Each number is 200 + 30 x the weight over its row's rms, rounded and kept within 0 to 999. Layers, rows and columns count from 0. The size before them is the row's rms in percent of the matrix's.

# o: layer 2 attention output (transposed), 320x320, rms 0.129, rows 31-32,95-96,159,223,287, columns 160-319
# v: layer 2 attention value, 64x320, rms 0.118, rows 32, columns 160-319
o31,096,209,205,246,217,244,173,188,221,205,136,212,181,191,183,191,208,167,209,158,172,162,204,239,158,203,203,184,239,178,160,214,197,149,186,183,226,199,181,168,207,197,183,204,234,214,230,191,252,244,193,165,212,217,200,255,266,182,230,213,253,232,191,180,211,214,192,198,199,204,235,167,140,198,166,208,250,188,243,185,242,193,166,194,208,224,182,223,179,249,189,226,231,141,175,184,185,251,211,187,225,204,218,207,199,211,154,185,195,200,175,217,259,259,203,144,142,186,184,152,203,208,248,210,145,160,173,224,213,214,214,187,211,149,171,251,209,156,179,177,195,191,180,179,244,157,205,216,208,218,197,220,210,250,169,158,216,156,155,150,224
o95,092,175,173,163,186,165,126,164,192,177,207,166,185,188,228,228,154,131,170,187,238,201,221,175,194,196,236,142,174,194,174,181,190,223,256,215,186,190,180,181,253,214,212,191,196,185,247,220,222,205,209,233,199,137,215,229,206,172,162,195,205,190,215,244,193,212,202,214,206,181,180,204,206,182,154,203,195,218,188,215,223,217,235,187,214,199,211,182,210,217,221,172,194,200,219,253,150,213,217,189,251,209,176,177,172,201,234,196,193,234,211,140,178,233,207,181,210,207,177,220,160,220,223,157,238,148,179,199,218,225,201,128,207,228,215,256,179,264,202,186,179,172,191,194,265,165,260,182,187,199,284,198,184,221,236,175,213,145,176,239,190
o159,098,211,148,172,181,241,152,200,177,195,197,181,182,234,186,242,203,199,146,165,273,230,206,221,204,144,198,214,193,236,217,179,266,231,176,145,208,192,188,222,195,157,211,222,201,255,124,176,204,228,220,209,160,224,223,134,218,184,242,123,184,163,211,234,190,220,171,192,232,238,170,184,185,196,243,151,188,164,196,201,216,148,153,156,227,210,178,209,170,209,246,211,195,210,185,171,219,177,174,220,156,230,196,182,204,216,148,230,237,185,182,190,159,205,196,271,209,186,244,244,218,233,225,184,183,208,257,217,134,168,184,210,193,227,196,181,239,181,176,224,158,151,160,223,170,187,197,200,250,197,195,150,171,213,145,197,241,246,233,250,261
o223,104,218,228,154,176,139,224,190,175,161,190,145,218,210,205,220,193,234,212,204,146,230,215,214,234,182,211,208,179,216,206,226,186,236,160,227,210,263,195,213,128,190,173,205,153,204,186,198,198,200,172,200,266,232,233,191,160,190,173,225,194,199,170,209,223,242,177,225,143,185,208,222,279,179,200,186,181,180,182,208,214,202,161,223,183,189,215,201,222,174,163,221,170,206,187,221,230,223,211,190,214,269,196,268,229,179,213,194,187,146,219,152,182,149,223,204,226,239,219,250,158,166,174,148,179,191,215,176,193,214,206,211,231,203,185,149,222,257,206,210,243,199,236,182,130,245,190,217,224,200,162,226,231,191,209,235,189,221,192,164,192
o287,110,219,229,209,215,241,239,183,217,213,221,160,250,186,194,200,219,188,213,236,225,173,219,175,205,179,203,187,179,210,217,157,225,222,145,186,224,119,223,255,195,144,207,199,258,198,233,168,132,237,204,202,146,207,205,219,185,184,213,166,197,202,223,197,150,198,208,229,191,180,176,179,157,177,174,214,184,264,204,273,208,227,219,219,209,211,215,217,161,204,170,209,216,191,165,194,233,227,238,203,175,210,217,211,179,208,244,172,244,201,167,217,203,135,164,202,203,189,178,177,220,264,186,259,214,168,193,168,265,201,225,209,228,191,222,198,177,230,196,168,146,210,250,195,135,261,230,179,185,206,217,237,210,188,198,196,199,199,205,211,134
v32,102,187,151,198,200,225,207,208,176,220,198,139,206,166,203,227,255,236,190,203,216,217,269,169,222,183,181,227,239,233,194,169,183,170,201,155,206,193,250,206,191,213,213,219,237,171,153,216,164,243,196,188,236,232,183,180,163,236,255,219,256,206,201,170,192,206,173,226,229,200,143,194,250,218,133,213,203,168,179,230,178,166,172,232,214,183,274,214,246,181,175,182,205,176,213,160,214,208,217,179,250,181,210,240,148,193,108,211,231,202,200,181,218,183,188,256,243,197,193,218,241,187,146,277,197,185,222,220,202,164,178,241,194,239,207,202,232,209,171,231,182,258,238,205,184,169,218,193,198,192,191,244,230,201,229,183,215,157,188,203,246
o32,105,220,136,112,163,181,215,181,179,256,171,145,202,185,206,175,200,176,149,205,218,191,189,201,141,194,192,216,219,210,185,203,179,220,211,238,244,165,263,176,223,213,182,248,245,157,219,216,151,212,239,162,203,222,209,203,212,223,202,188,144,192,187,210,191,210,216,239,192,262,187,216,176,147,219,265,203,213,174,234,240,177,198,198,211,184,213,178,136,186,227,208,181,205,165,190,234,178,178,192,173,197,163,194,190,242,171,135,180,144,149,185,198,180,181,256,268,209,204,185,184,251,237,187,229,224,175,139,177,132,215,210,232,232,207,169,181,161,207,117,197,164,221,171,184,183,238,192,216,199,266,152,194,181,184,277,141,220,177,202,196
o96,095,228,225,192,245,159,208,226,221,213,172,269,195,257,196,210,167,148,199,191,223,167,133,156,185,231,211,126,234,153,201,228,208,208,210,230,193,119,149,219,195,206,167,185,152,220,237,152,226,156,181,213,196,253,226,187,233,195,196,235,118,166,201,232,203,181,197,212,180,231,193,245,208,225,288,198,211,186,217,130,190,188,216,160,232,231,159,213,200,215,204,196,182,201,227,242,146,201,169,162,217,224,209,170,256,223,226,197,195,238,229,215,178,208,204,220,195,171,219,198,183,205,207,206,199,227,200,220,155,212,200,196,176,182,182,185,217,246,179,222,219,289,140,222,191,207,185,223,210,228,181,200,177,172,221,246,158,181,236,193,224